Weights of a small transformer language model.
Architecture: rotary positions, biases on query, key and value, untied embeddings, normalized queries and keys, some layers without attention, learned residual scales.
Each number is 200 + 40 x the weight over its row's rms, rounded and kept within 0 to 999. Layers, rows and columns count from 0. The size before them is the row's rms in percent of the matrix's.

# layer 3 attention query, 192x192, rms 0.0726, rows 137-159,169-191, columns 128-159
119,182,229,182,185,228,162,261,219,199,174,194,279,135,218,216,213,233,183,182,247,201,116,259,183,174,253,169,208,220,159,230,204
096,248,204,200,228,222,262,180,225,165,120,208,142,220,190,186,192,157,171,216,163,233,265,200,216,235,190,232,248,253,151,143,172
128,172,183,177,232,181,181,253,170,183,216,164,288,176,178,227,228,207,141,200,223,196,222,217,131,245,175,230,167,167,162,254,140
078,210,175,237,181,230,222,196,165,268,232,203,255,198,200,226,173,168,268,152,119,139,261,199,230,165,150,163,194,242,228,183,158
097,292,231,250,158,208,208,159,160,209,248,134,236,180,190,225,220,184,175,152,173,192,272,176,230,213,156,182,169,176,201,211,131
070,188,210,119,180,201,184,246,230,159,189,198,178,243,179,166,189,222,152,218,248,197,177,253,160,229,183,214,166,148,141,244,264
103,256,209,170,185,185,137,211,172,207,143,112,229,176,148,197,320,199,178,236,241,210,178,213,151,175,221,196,96,254,243,236,165
098,237,177,216,265,151,229,200,213,126,262,251,168,210,272,218,216,212,241,209,164,207,248,194,246,303,204,180,172,139,121,174,167
095,233,285,185,170,153,188,219,211,132,182,239,189,233,170,247,118,234,164,149,132,250,242,164,279,176,204,202,188,222,210,195,234
099,251,180,226,203,192,241,197,172,149,217,159,267,112,192,192,159,188,209,202,245,186,239,151,239,202,232,153,243,166,212,127,214
098,296,230,218,116,196,193,210,196,178,263,132,261,247,152,222,259,173,225,169,165,170,203,148,247,225,132,139,208,186,217,230,117
103,340,209,233,192,234,152,163,127,217,232,262,275,167,183,199,214,191,185,282,191,195,202,229,180,165,248,234,155,264,233,176,156
089,197,133,172,192,197,226,216,292,287,196,184,277,199,287,185,283,204,256,252,193,207,187,211,187,191,208,155,192,211,220,170,149
094,149,207,232,183,216,209,231,116,124,281,256,133,230,202,296,127,193,218,163,167,256,219,208,228,199,213,239,164,185,195,205,228
101,218,158,253,178,134,235,196,192,232,233,119,218,189,223,197,181,219,216,174,207,122,160,124,240,251,175,182,263,113,172,230,135
076,152,180,157,153,208,216,204,259,254,230,275,208,268,221,124,204,214,194,271,234,220,166,313,144,201,222,174,215,186,202,195,259
091,140,242,210,214,234,189,140,238,239,186,229,158,202,170,201,232,233,220,159,125,183,246,160,172,190,146,160,227,182,220,249,143
109,204,210,255,210,183,220,176,155,214,244,132,234,131,235,203,240,146,240,176,207,212,191,153,233,229,161,150,196,127,178,201,139
097,148,185,199,298,229,207,244,214,162,163,155,155,181,137,165,168,213,149,188,205,203,209,149,229,192,189,207,233,223,234,242,181
092,299,162,243,158,202,214,211,164,217,261,191,206,258,209,186,167,183,224,299,218,251,217,238,193,179,226,171,145,282,267,199,204
091,203,224,245,229,150,160,224,170,190,205,215,218,197,251,194,267,107,214,184,172,236,220,236,207,245,137,203,167,80,158,234,81
078,116,241,188,196,196,205,220,201,251,166,213,189,161,252,278,204,232,247,105,122,168,192,156,211,185,192,211,189,207,154,152,223
090,249,206,247,237,151,207,231,220,145,175,157,170,230,177,243,151,233,191,171,191,200,175,133,259,204,223,174,186,227,291,247,161
094,183,164,196,243,244,216,129,200,225,231,200,181,228,235,185,216,226,179,183,195,260,303,191,190,182,199,201,216,249,234,186,188
121,187,176,204,235,253,266,184,249,192,263,248,150,219,233,191,265,226,215,153,162,193,152,157,200,227,162,159,184,261,152,231,152
081,195,202,198,175,176,202,222,135,130,193,129,268,176,176,85,206,182,228,243,205,192,197,262,171,147,205,195,191,209,156,211,186
098,210,185,162,186,245,126,191,164,168,216,220,269,180,249,186,150,178,148,184,117,302,251,202,239,224,208,261,188,189,208,301,220
076,127,200,192,239,152,175,192,173,180,218,191,179,268,216,155,142,193,169,193,217,245,221,220,83,149,178,199,155,202,187,213,252
076,192,213,173,135,222,162,212,186,151,201,194,215,174,144,162,273,160,199,196,157,189,121,235,244,251,210,208,227,198,174,211,162
120,235,199,198,149,178,167,254,162,223,241,149,232,236,115,137,214,164,162,200,279,130,163,184,145,136,197,193,193,248,221,236,210
089,270,138,182,236,166,207,222,141,196,225,211,202,166,187,105,226,190,227,125,225,158,113,229,196,239,248,176,195,234,186,239,157
108,162,245,181,204,208,155,161,198,217,115,192,225,129,200,205,197,198,145,219,206,234,194,253,218,238,179,232,180,185,173,189,156
111,253,259,201,173,150,239,214,189,230,201,280,212,182,220,185,192,216,246,166,179,184,132,213,247,187,169,169,290,237,169,288,188
098,172,254,229,174,231,155,178,204,218,167,170,142,177,160,190,157,172,162,181,155,208,346,223,232,184,156,178,275,187,245,241,250
093,249,130,220,186,197,225,180,178,217,192,257,192,247,178,206,166,311,199,249,224,273,229,199,203,176,221,213,179,179,188,172,255
101,193,149,205,167,203,267,225,177,217,261,195,229,182,150,174,214,150,237,249,287,153,110,233,219,148,228,157,227,167,248,147,121
109,182,180,181,235,201,186,215,209,248,210,180,221,241,226,192,246,222,233,155,165,172,257,151,121,241,206,270,150,175,124,203,236
116,149,140,210,253,211,266,219,225,188,228,267,141,236,292,274,195,198,276,202,176,241,296,203,220,241,205,163,175,138,212,224,236
099,165,268,189,219,228,154,171,228,178,189,182,298,178,189,176,205,133,167,155,183,221,163,170,226,192,126,185,221,190,245,141,180
104,150,220,163,219,240,114,212,174,207,171,134,248,216,189,208,193,138,119,183,265,266,198,203,132,229,168,251,110,186,207,205,264
103,256,180,234,192,201,247,196,171,184,186,253,128,196,197,224,162,240,260,181,145,190,309,244,225,186,189,174,298,218,223,230,211
089,215,232,189,186,237,156,192,181,185,158,181,270,171,206,160,200,78,143,159,225,227,169,189,237,189,123,160,181,226,210,190,245
094,94,276,230,169,271,217,178,259,233,167,197,244,229,208,191,152,204,185,203,239,175,205,129,190,170,173,194,248,206,237,195,203
090,293,192,205,215,188,220,205,157,201,233,210,226,201,181,227,166,238,298,221,189,160,235,222,188,182,190,153,238,245,175,245,235
098,199,147,185,233,198,232,219,194,210,237,216,138,206,238,249,214,284,253,281,196,183,235,253,140,256,303,215,168,184,141,223,200
094,135,243,218,247,298,143,175,245,178,204,176,231,128,202,206,234,183,168,199,220,225,217,199,195,232,181,189,71,147,213,192,237
# layer 3 attention key, 96x192, rms 0.0678, rows 73-95, columns 128-159
096,194,233,178,258,179,172,251,223,256,192,198,187,200,186,199,147,210,236,270,218,229,131,271,246,174,167,109,244,155,235,205,288
108,146,146,241,236,209,141,132,233,249,201,229,237,154,94,230,216,162,237,160,192,162,223,88,165,248,240,304,161,181,205,183,229
112,197,178,166,84,188,173,254,182,189,146,121,164,199,248,151,215,237,206,193,227,214,114,295,190,134,184,140,141,147,208,241,243
090,214,144,284,187,185,183,194,194,212,210,218,171,152,173,239,234,249,185,135,124,149,193,130,155,196,186,225,181,122,185,148,144
067,214,185,261,222,207,227,227,194,137,124,227,123,135,198,167,264,242,178,172,168,245,218,207,205,140,174,153,227,163,196,126,237
083,169,239,116,211,178,172,219,196,223,244,205,222,216,238,163,212,231,182,228,253,242,172,276,205,237,153,163,194,190,151,179,215
102,227,234,181,186,154,136,273,143,197,203,179,261,160,113,206,198,132,206,221,178,128,164,203,178,241,141,191,138,161,192,232,226
109,217,169,175,297,151,190,216,189,127,245,221,114,193,214,200,234,250,182,138,167,259,175,153,217,226,188,165,192,242,98,264,196
105,88,198,205,227,199,196,72,222,166,172,186,106,235,216,146,132,254,125,208,218,220,238,215,181,228,214,216,195,223,157,220,157
099,278,209,245,280,252,224,196,251,247,173,195,142,151,269,177,145,182,238,228,205,274,203,247,259,191,175,186,285,200,123,191,166
101,159,201,265,225,213,196,214,218,294,111,168,135,219,202,275,218,229,245,278,207,125,180,190,223,169,165,193,296,235,214,197,258
098,143,178,229,181,222,236,223,181,153,185,180,226,205,231,206,107,261,224,204,141,193,248,139,221,196,237,218,188,183,190,170,184
097,156,206,191,210,171,234,159,308,228,264,162,225,192,155,234,225,205,185,273,179,167,120,150,172,212,134,135,178,143,138,200,255
101,287,138,150,186,182,222,204,87,143,270,207,150,163,175,198,218,231,192,154,192,268,275,232,240,223,188,230,213,251,149,254,180
105,288,183,229,144,195,212,193,201,279,216,232,213,263,280,203,228,212,268,164,230,155,186,194,244,177,250,223,182,220,251,196,224
090,170,170,222,211,264,220,174,319,227,196,174,179,203,148,212,205,219,170,310,254,220,167,151,135,199,258,193,250,204,224,130,175
102,206,257,194,145,167,145,251,177,173,220,177,234,208,155,227,192,217,155,210,189,229,194,191,165,237,221,225,148,235,267,249,179
103,275,233,250,220,207,206,198,272,263,199,219,174,194,260,222,222,196,306,186,186,151,221,250,247,195,180,158,266,218,191,170,233
096,213,229,272,152,297,120,84,265,271,162,205,244,196,278,145,167,170,211,215,217,162,227,200,194,190,159,201,156,181,208,206,225
101,168,174,181,288,238,279,135,274,228,221,174,215,161,163,233,234,238,188,270,187,259,197,200,217,235,180,179,262,183,151,218,232
096,148,208,114,297,140,173,206,224,164,307,226,216,141,222,170,273,213,224,143,185,170,232,231,210,259,195,186,183,183,178,215,226
091,233,206,86,135,119,215,278,128,112,289,237,212,241,167,201,226,203,181,107,156,227,155,227,213,211,231,214,191,203,145,232,197
090,228,210,137,188,226,185,74,270,165,199,208,230,255,238,133,208,240,195,136,265,249,184,232,187,253,167,223,139,230,182,252,148
# layer 3 attention value, 96x192, rms 0.06, rows 64-95, columns 128-159
087,194,238,226,220,222,160,132,196,219,129,230,179,136,243,189,289,176,204,264,219,181,193,216,161,194,226,237,186,211,216,197,234
106,236,224,193,183,229,190,204,164,225,198,210,211,181,134,122,222,198,175,196,185,180,181,208,162,198,195,203,217,290,150,217,200
092,180,182,211,211,159,237,177,211,167,207,189,241,210,242,204,140,241,212,221,167,270,220,224,277,233,128,157,207,179,198,132,150
093,181,208,187,126,184,225,173,232,183,222,147,246,173,269,153,180,242,217,195,211,243,156,237,238,207,163,139,187,184,196,138,136
080,232,233,204,141,190,165,208,161,185,210,223,192,169,204,143,136,220,188,182,212,266,158,213,263,204,206,169,254,170,184,83,130
105,231,253,197,189,226,182,230,174,187,173,193,170,125,147,171,187,215,173,175,193,205,147,245,160,207,200,193,195,275,186,232,202
090,216,165,209,152,193,232,169,231,189,176,176,207,268,191,237,263,211,178,201,184,174,262,166,153,206,204,215,169,207,194,231,262
104,220,149,205,144,206,249,188,229,220,224,243,232,228,291,245,151,229,252,202,184,224,201,207,262,196,209,172,210,138,178,167,215
105,179,110,189,196,174,266,178,215,207,229,197,225,279,216,242,173,198,263,159,164,197,200,174,257,204,198,171,190,130,195,207,132
119,197,219,207,248,207,209,142,202,179,102,264,272,186,277,255,235,195,208,218,148,219,239,227,253,222,60,181,122,152,220,141,190
098,196,136,190,205,183,268,226,224,211,260,206,187,317,186,270,214,219,208,162,167,167,277,148,176,212,247,246,192,155,183,248,249
116,221,321,215,293,202,146,185,174,191,87,206,176,109,287,185,123,228,194,252,181,237,207,213,227,213,173,216,196,156,223,197,126
132,190,159,210,139,211,294,183,236,233,240,199,224,234,260,284,276,246,230,199,96,141,168,155,181,243,295,200,231,161,127,208,157
096,143,171,191,227,174,225,164,236,200,203,179,232,236,261,211,124,214,252,187,193,207,229,187,223,191,247,211,196,169,199,201,163
115,223,133,187,193,165,250,259,186,209,320,193,190,331,75,272,216,201,179,126,131,197,251,174,171,229,220,230,181,172,193,250,198
090,200,291,174,175,202,135,194,191,212,130,201,171,83,286,159,191,211,204,245,243,207,149,217,242,151,186,184,248,183,218,134,186
158,148,111,227,117,240,270,142,191,206,197,223,243,211,217,192,193,183,217,184,211,210,165,212,202,241,198,232,182,108,164,151,113
096,200,255,222,187,229,179,186,195,214,138,240,141,178,249,205,259,216,161,272,221,188,221,197,120,215,266,268,208,199,199,168,220
106,209,260,188,171,203,139,209,175,200,131,212,144,116,276,127,128,204,174,266,308,233,164,224,240,157,203,170,253,223,230,172,242
132,202,243,194,190,243,168,223,157,196,170,198,97,156,162,110,64,195,140,233,315,228,173,190,193,155,298,229,246,234,209,189,187
093,200,198,212,211,177,220,166,182,179,156,191,272,122,208,170,110,200,225,179,200,229,178,227,259,226,120,188,167,211,219,114,167
093,218,243,180,190,213,201,203,199,235,212,187,221,154,247,158,172,198,227,215,222,215,230,226,255,180,156,175,236,185,184,154,174
094,224,266,182,158,210,204,211,227,202,218,186,235,170,247,150,218,233,187,200,195,231,181,245,222,205,163,150,229,212,181,169,157
126,163,246,187,182,191,168,177,238,216,141,133,222,143,309,154,270,203,235,239,274,176,217,273,221,173,167,134,207,188,215,249,227
111,172,265,213,226,206,140,191,153,198,159,166,148,105,200,139,212,206,161,300,236,190,162,233,128,204,226,255,248,251,194,166,163
111,227,208,167,121,200,206,220,237,204,257,183,230,236,198,223,241,223,214,144,213,206,235,242,227,182,240,134,219,149,194,229,233
104,213,266,180,144,223,169,165,240,180,144,169,212,117,290,136,234,252,191,225,239,248,167,258,220,206,151,131,225,213,196,164,176
088,175,127,212,248,192,218,160,189,180,193,204,245,207,244,245,139,202,263,164,158,185,191,213,259,216,135,136,139,118,221,229,160
109,180,290,182,223,222,124,118,231,190,73,196,212,122,291,156,245,154,216,211,249,208,168,246,246,153,122,135,157,191,259,204,193
099,245,230,223,105,217,184,200,175,234,218,249,192,184,186,164,261,195,190,238,215,161,223,196,161,197,246,231,268,229,141,151,203
120,134,183,210,109,248,213,178,215,172,191,174,189,165,281,116,199,232,188,248,287,213,177,192,184,212,249,210,281,171,159,160,141
084,215,207,198,204,177,199,203,185,188,196,203,237,178,196,156,123,200,235,170,230,232,190,236,269,219,104,163,160,177,222,101,156
# layer 3 attention output (transposed), 192x192, rms 0.062, rows 128-191, columns 128-159
088,238,173,151,195,215,245,253,171,130,208,244,201,209,206,192,181,251,221,216,197,244,176,246,209,291,213,196,166,209,160,170,173
109,226,182,191,182,177,253,214,185,199,213,186,159,191,206,263,214,231,182,188,214,240,202,140,179,255,171,230,171,160,188,193,133
097,191,237,215,227,189,125,169,220,277,211,176,202,186,158,217,180,121,237,170,201,131,201,194,210,139,227,162,197,189,258,262,209
088,206,232,192,280,182,182,185,161,270,207,173,197,191,163,218,158,116,197,160,168,180,206,177,173,167,224,176,211,157,205,256,181
088,172,227,222,258,119,198,192,196,277,200,152,204,207,183,236,219,112,206,190,180,160,241,169,154,152,186,190,218,140,220,249,133
105,210,170,181,195,156,251,215,148,238,208,215,167,228,212,254,207,229,203,201,225,248,201,140,165,271,187,260,194,159,160,205,120
090,241,207,172,176,265,198,234,180,133,173,247,213,185,211,186,155,263,184,219,201,254,167,260,223,245,250,180,184,232,159,176,234
100,181,253,205,244,190,141,204,188,235,201,167,231,194,176,158,182,126,174,190,184,157,217,231,196,156,193,162,209,191,244,214,203
108,182,244,229,233,228,168,187,237,225,188,200,237,187,201,176,185,161,169,187,176,164,202,247,209,135,230,182,239,231,234,189,249
116,200,187,204,231,208,126,221,169,224,224,210,207,226,173,263,127,192,285,209,189,191,177,240,239,175,326,137,156,223,232,244,228
102,210,226,214,143,267,174,207,228,115,157,233,214,157,238,125,197,266,161,249,225,210,187,257,213,221,208,185,231,248,182,148,264
114,204,173,223,228,127,190,209,107,282,197,216,185,214,203,239,180,140,305,211,249,207,207,168,196,165,191,181,185,146,223,201,148
109,208,294,171,232,230,211,175,241,197,192,164,204,167,185,135,161,166,127,153,236,222,189,245,195,212,160,211,229,210,189,194,160
102,204,230,208,222,228,205,174,243,230,209,191,215,166,166,148,200,153,199,159,168,147,173,204,240,124,148,150,194,205,227,213,245
117,163,232,228,125,268,174,160,275,158,156,207,191,170,240,173,210,239,132,230,220,197,203,217,213,157,217,216,242,275,197,192,276
103,185,167,213,272,113,206,206,135,264,231,174,201,234,176,230,198,113,232,155,165,186,226,160,182,169,156,173,175,115,221,225,143
133,231,286,148,246,190,234,229,200,222,186,191,213,196,215,177,156,199,146,251,223,191,224,288,171,233,301,186,276,244,172,197,231
091,247,187,173,194,199,240,240,134,129,205,240,219,189,210,191,176,262,225,239,203,251,207,225,191,279,200,174,176,176,169,172,181
115,213,172,214,258,109,221,229,113,251,217,201,216,211,205,211,217,144,260,197,162,186,236,164,154,222,178,185,203,103,205,177,147
126,226,200,229,231,111,275,235,126,241,179,219,234,181,240,194,242,184,231,232,187,215,240,175,135,234,156,199,250,132,185,167,134
094,192,205,182,246,171,159,189,206,298,227,177,195,231,157,257,186,142,237,161,177,152,194,187,194,162,253,182,212,188,224,284,180
091,180,205,209,234,119,160,185,190,263,223,155,195,189,158,218,231,136,205,180,205,168,225,114,179,154,131,190,178,138,251,232,172
093,171,210,216,247,138,158,162,160,265,215,141,165,203,158,252,198,131,178,168,196,203,241,115,171,155,163,199,177,133,207,266,138
106,241,159,171,271,201,197,252,115,119,235,242,215,213,180,164,164,203,205,171,146,250,175,178,211,262,194,182,162,174,195,159,194
113,247,165,169,188,184,290,217,164,207,217,208,161,211,199,231,183,224,236,174,195,229,210,162,197,282,165,208,179,163,173,224,145
098,174,221,217,232,206,150,183,195,143,190,178,208,184,195,169,215,161,126,206,137,208,232,170,184,160,179,183,217,186,198,179,218
105,218,201,199,288,131,191,192,108,255,203,195,175,216,188,274,147,161,226,190,176,219,218,152,174,198,230,175,173,133,210,233,143
096,170,222,216,215,222,144,185,229,245,206,173,214,223,182,199,191,153,212,187,195,126,202,232,232,145,251,210,226,228,241,217,253
106,222,122,194,304,183,190,249,122,177,233,231,223,249,214,272,142,172,272,191,146,228,172,184,240,205,272,163,144,192,229,172,193
103,226,214,140,183,167,257,216,201,167,223,170,189,198,176,188,242,207,165,202,203,221,218,181,149,274,159,197,190,170,163,209,136
110,253,267,163,278,125,250,230,115,215,184,202,208,166,201,171,198,177,198,248,197,208,227,219,152,290,213,156,238,139,185,190,155
090,167,194,210,235,165,158,179,205,294,208,167,196,215,180,256,195,132,229,175,187,145,214,163,193,140,252,196,220,173,242,267,175
086,227,178,202,198,191,220,270,149,226,272,254,224,219,222,193,212,245,283,194,213,195,186,177,216,221,265,162,207,193,174,162,159
099,191,202,198,246,192,224,228,196,162,168,203,163,192,272,256,226,189,216,240,166,138,212,204,190,232,222,183,210,158,162,168,208
082,183,204,167,193,244,160,160,270,214,143,166,190,161,144,203,188,156,155,159,194,182,195,236,189,164,204,199,168,254,259,282,261
083,168,206,182,207,231,185,215,212,188,162,182,167,216,196,191,192,205,158,210,160,186,235,232,218,163,172,258,183,239,222,292,273
078,139,180,212,223,184,187,202,239,178,178,162,196,202,194,231,193,174,172,200,154,148,231,238,186,162,170,237,145,273,227,311,224
100,177,179,202,226,187,222,206,202,199,198,219,170,254,283,225,231,212,254,261,160,106,253,223,175,238,244,213,223,171,157,172,207
096,221,194,233,176,203,195,259,136,264,278,215,211,185,236,162,171,225,286,208,244,230,110,188,206,225,221,220,232,169,204,141,149
092,170,198,184,171,222,137,195,209,171,202,170,202,191,129,142,184,175,121,179,238,252,188,220,201,162,135,203,168,254,252,279,238
091,201,244,223,177,221,138,211,222,161,155,170,202,149,134,182,185,189,119,178,224,252,211,209,195,181,135,238,178,236,272,212,235
105,195,138,201,156,215,220,213,227,255,251,175,213,190,161,175,135,232,246,169,221,236,149,229,188,178,295,196,169,247,256,252,212
090,218,214,223,172,181,145,189,158,227,230,191,227,164,184,120,183,175,213,200,258,249,109,192,179,240,158,162,207,181,202,159,158
100,179,83,224,147,192,211,231,243,227,266,159,230,230,158,208,197,227,235,190,180,176,226,236,205,172,219,215,111,237,213,280,246
114,217,247,159,185,194,132,241,167,145,170,185,188,165,173,119,225,152,165,214,229,195,201,222,167,242,109,207,211,180,170,210,231
093,212,241,184,202,218,199,203,202,148,181,179,190,155,147,206,223,191,119,175,199,276,192,182,236,148,110,215,203,204,194,241,216
091,200,241,217,196,178,162,139,198,222,153,189,217,127,213,149,175,142,213,213,248,197,129,171,142,244,171,172,225,180,192,118,164
078,175,145,245,203,203,240,215,235,168,247,179,206,233,178,235,171,236,167,168,163,215,245,230,211,138,166,240,153,237,202,289,214
145,165,241,199,206,155,138,253,177,212,208,177,208,211,200,172,194,226,237,214,231,144,236,231,195,242,201,190,153,285,255,253,234
105,201,147,227,196,177,230,245,145,242,320,213,272,183,234,154,179,219,315,188,222,199,156,203,220,203,229,170,185,185,189,192,160
084,150,151,246,208,213,224,218,220,190,275,193,228,252,193,238,191,251,206,186,154,209,242,243,229,155,182,240,155,237,217,250,215
097,146,182,267,238,159,233,227,206,207,258,191,258,250,240,271,235,254,249,216,142,157,273,248,224,195,162,245,160,212,225,241,194
080,137,187,188,204,225,203,192,279,181,143,173,152,237,211,247,202,235,153,203,154,173,256,244,189,174,238,239,180,289,221,299,237
096,166,201,150,235,213,201,176,256,136,129,188,191,176,169,229,194,181,93,182,179,233,181,209,205,143,185,176,148,219,189,298,256
081,180,181,204,202,211,207,184,206,186,195,175,157,184,210,200,155,165,169,204,170,197,196,222,205,162,169,231,163,235,192,295,255
107,224,213,190,192,250,224,240,159,179,261,256,185,254,191,173,172,272,154,160,189,287,169,166,274,156,204,210,201,222,202,199,217
096,215,199,193,205,200,249,206,193,205,213,229,197,252,258,235,253,214,266,196,152,122,259,190,224,222,220,177,209,181,136,195,214
099,188,191,198,204,222,187,192,168,166,212,212,182,185,172,149,155,203,147,206,213,294,134,179,216,154,141,205,212,204,201,225,209
081,183,134,245,185,205,225,255,191,215,252,193,178,253,196,224,161,230,218,216,155,181,215,225,246,157,207,247,150,247,230,278,251
079,192,227,155,159,255,169,178,250,167,141,181,177,212,106,178,170,203,100,156,209,246,236,225,165,184,199,244,200,253,240,227,234
101,219,145,235,171,226,260,247,193,213,274,217,221,247,160,244,152,258,224,166,172,245,205,202,254,150,239,227,167,231,242,205,201
094,181,204,173,259,181,195,234,170,169,196,207,186,174,261,192,231,194,226,229,189,158,164,195,190,215,193,150,210,206,140,208,201
105,177,211,224,231,178,189,267,156,214,251,196,217,217,222,187,206,248,245,227,176,177,211,256,249,210,168,196,162,228,242,257,251
076,125,174,208,198,225,195,156,290,194,142,166,170,228,194,240,174,218,158,196,163,172,239,239,173,163,218,243,161,278,234,277,234
# layer 3 MLP up, 576x192, rms 0.0731, rows 0-24, columns 128-159
112,193,249,271,150,256,179,178,234,141,196,191,162,209,189,201,243,230,183,263,160,210,264,186,261,203,99,184,255,162,218,153,236
091,204,180,307,202,176,180,75,214,187,268,241,237,183,299,246,176,230,270,288,224,134,162,182,227,188,226,149,206,156,200,111,269
114,203,221,204,199,254,212,221,194,265,173,217,185,140,212,151,170,211,220,211,207,121,167,186,255,163,214,267,191,179,235,188,197
099,167,151,275,162,203,241,104,292,151,232,255,284,105,212,232,211,190,271,227,221,201,233,224,246,152,212,162,231,186,182,158,246
101,201,211,219,212,258,233,255,253,181,139,235,196,130,201,246,213,253,232,176,134,208,260,181,248,145,200,162,229,194,136,245,143
098,242,131,137,242,251,203,161,207,247,102,185,193,165,233,215,199,145,260,207,256,97,183,133,230,147,263,154,216,201,201,237,140
088,238,255,202,295,217,205,158,278,102,149,212,169,192,201,139,192,224,166,203,199,266,221,214,162,264,167,164,207,177,219,201,127
030,239,229,269,246,181,249,180,209,256,139,252,171,191,248,137,213,172,253,201,247,113,240,161,224,218,197,137,228,239,278,130,189
103,233,199,236,211,254,201,171,202,252,188,230,172,188,235,181,247,128,216,184,150,170,237,122,217,196,206,196,205,150,233,149,156
101,210,184,226,194,195,276,214,216,208,206,254,221,190,222,205,237,259,166,260,223,219,199,237,237,234,206,205,237,224,162,173,175
092,203,174,255,231,231,257,148,228,239,182,246,258,140,250,166,139,248,187,230,211,207,251,254,203,242,227,189,236,306,219,138,236
103,180,220,172,229,187,195,212,247,260,221,181,187,205,131,211,123,140,174,163,200,143,202,143,161,205,201,116,201,283,241,260,145
102,194,216,263,148,242,261,235,219,217,201,227,170,98,215,184,264,198,205,244,216,189,249,161,181,208,205,229,252,189,198,176,203
099,197,191,235,190,216,254,182,223,189,213,170,191,127,204,192,208,224,214,226,227,202,129,204,233,196,102,206,144,213,192,167,137
086,245,190,217,235,182,213,211,230,242,170,179,167,185,156,164,256,162,257,208,206,175,226,238,286,126,153,142,164,214,225,194,165
092,251,213,303,175,200,205,199,156,193,163,188,166,179,93,205,144,217,205,224,234,227,285,238,217,214,164,120,195,297,163,189,235
108,205,180,252,137,207,243,172,181,180,163,191,191,131,233,229,194,205,211,184,133,208,210,245,273,231,220,260,214,212,180,128,212
096,210,275,219,201,194,269,209,268,160,222,189,180,138,215,260,248,222,136,218,193,162,166,177,312,213,201,139,168,233,205,224,210
075,253,272,226,254,196,253,198,285,236,169,236,209,157,215,230,203,199,202,226,242,172,208,214,243,199,155,168,222,180,267,192,125
104,200,154,188,180,235,262,180,289,221,178,227,215,202,141,231,189,180,255,266,257,157,175,128,212,157,222,151,216,153,203,171,162
092,255,248,162,236,187,247,216,206,165,242,208,127,183,172,192,196,224,122,186,232,185,166,227,99,225,197,213,239,237,211,195,178
087,257,239,289,185,273,264,198,216,221,129,202,215,154,189,212,172,220,199,243,197,173,203,186,206,148,213,159,255,232,219,175,187
107,253,243,262,185,168,228,210,262,203,223,216,210,128,245,144,225,154,279,172,199,143,201,258,194,203,196,129,193,208,242,148,225
098,168,213,154,204,214,233,222,277,161,189,170,154,231,243,188,177,207,144,166,311,210,159,141,175,84,138,165,259,238,190,162,207
101,219,227,254,232,242,241,171,236,188,179,200,217,211,214,194,181,216,214,252,252,196,233,159,196,191,215,213,220,206,280,166,154
# layer 3 MLP down (transposed), 576x192, rms 0.0691, rows 0-23, columns 128-159
112,237,178,209,239,221,144,229,194,223,193,156,282,126,144,139,172,197,194,160,195,167,178,202,172,191,264,241,233,212,212,245,232
076,238,207,155,202,232,153,323,208,196,186,203,144,259,134,256,227,195,106,189,198,226,213,170,146,189,188,234,191,283,247,236,218
120,185,174,177,263,231,249,139,158,251,210,211,183,198,197,225,119,219,141,213,212,279,209,205,187,151,251,177,177,186,158,169,168
098,238,113,131,233,170,174,168,154,142,168,203,193,258,296,249,276,212,94,175,208,178,155,229,204,156,243,209,236,267,144,189,278
105,182,192,258,249,184,202,190,221,154,201,169,269,221,188,236,265,154,243,223,175,172,238,188,177,176,216,184,113,224,229,207,196
094,213,231,246,195,234,194,215,210,127,217,185,208,224,214,226,178,245,183,167,148,266,109,214,210,247,194,209,118,226,184,168,211
085,179,195,234,161,157,240,249,147,229,180,224,247,199,158,240,235,168,244,271,238,114,212,191,255,147,169,222,203,231,208,231,202
025,246,236,193,201,232,179,173,196,199,145,202,207,174,236,277,199,211,172,195,155,183,257,182,202,246,180,220,213,249,204,185,288
100,228,217,266,186,197,166,230,218,156,310,191,197,249,233,268,253,201,180,241,183,226,173,193,216,233,225,200,167,209,200,224,264
110,197,182,205,296,188,171,213,212,170,264,219,180,188,210,154,239,151,219,170,222,234,131,196,180,200,177,142,140,219,223,211,224
079,219,226,225,195,198,78,165,185,167,193,173,250,182,191,165,197,234,210,221,200,207,207,176,209,320,239,183,135,179,350,183,214
104,253,234,234,253,220,112,127,190,150,201,209,128,180,140,182,181,191,140,219,222,235,223,213,105,160,155,223,200,212,231,199,198
095,123,206,213,169,153,175,208,164,260,182,144,208,172,210,211,221,115,217,207,283,175,173,215,207,206,271,198,168,228,243,181,243
093,232,186,250,188,218,140,269,196,141,213,219,248,224,183,233,289,180,177,206,176,233,243,205,197,239,159,218,201,270,208,224,225
084,174,172,175,237,157,109,186,143,251,212,177,231,144,192,188,202,151,180,188,206,252,136,300,213,171,183,220,171,254,196,203,241
085,233,162,180,188,226,299,229,234,260,198,208,147,218,232,215,199,209,220,245,211,217,211,176,227,225,241,208,240,184,162,159,193
112,242,238,187,142,225,272,225,205,201,247,264,173,231,216,203,241,292,173,181,192,244,187,222,164,224,191,210,206,122,196,136,204
095,229,168,179,245,204,255,154,175,165,217,197,164,255,187,198,197,286,229,224,168,188,248,175,173,190,212,174,215,161,182,213,172
064,149,137,199,179,241,188,190,186,88,159,182,209,196,208,220,242,232,173,220,201,261,199,226,172,160,127,165,224,172,172,191,217
107,174,234,243,142,151,222,244,182,206,214,248,172,205,182,211,244,244,207,233,250,245,268,176,191,207,261,206,219,139,194,159,152
090,209,248,225,203,235,211,148,242,216,167,275,195,155,220,208,191,177,260,212,170,166,177,161,203,225,211,160,198,204,200,202,217
086,237,172,233,159,197,173,152,155,208,226,224,204,245,119,254,186,128,256,165,175,144,191,176,293,174,209,270,183,166,164,245,281
119,198,285,238,123,201,140,244,173,242,221,232,215,230,137,203,222,181,202,157,202,252,226,200,185,143,190,195,213,224,198,208,130
101,271,227,257,134,202,165,204,248,200,244,180,162,184,112,185,166,145,183,132,179,184,180,164,187,162,215,163,138,216,232,233,223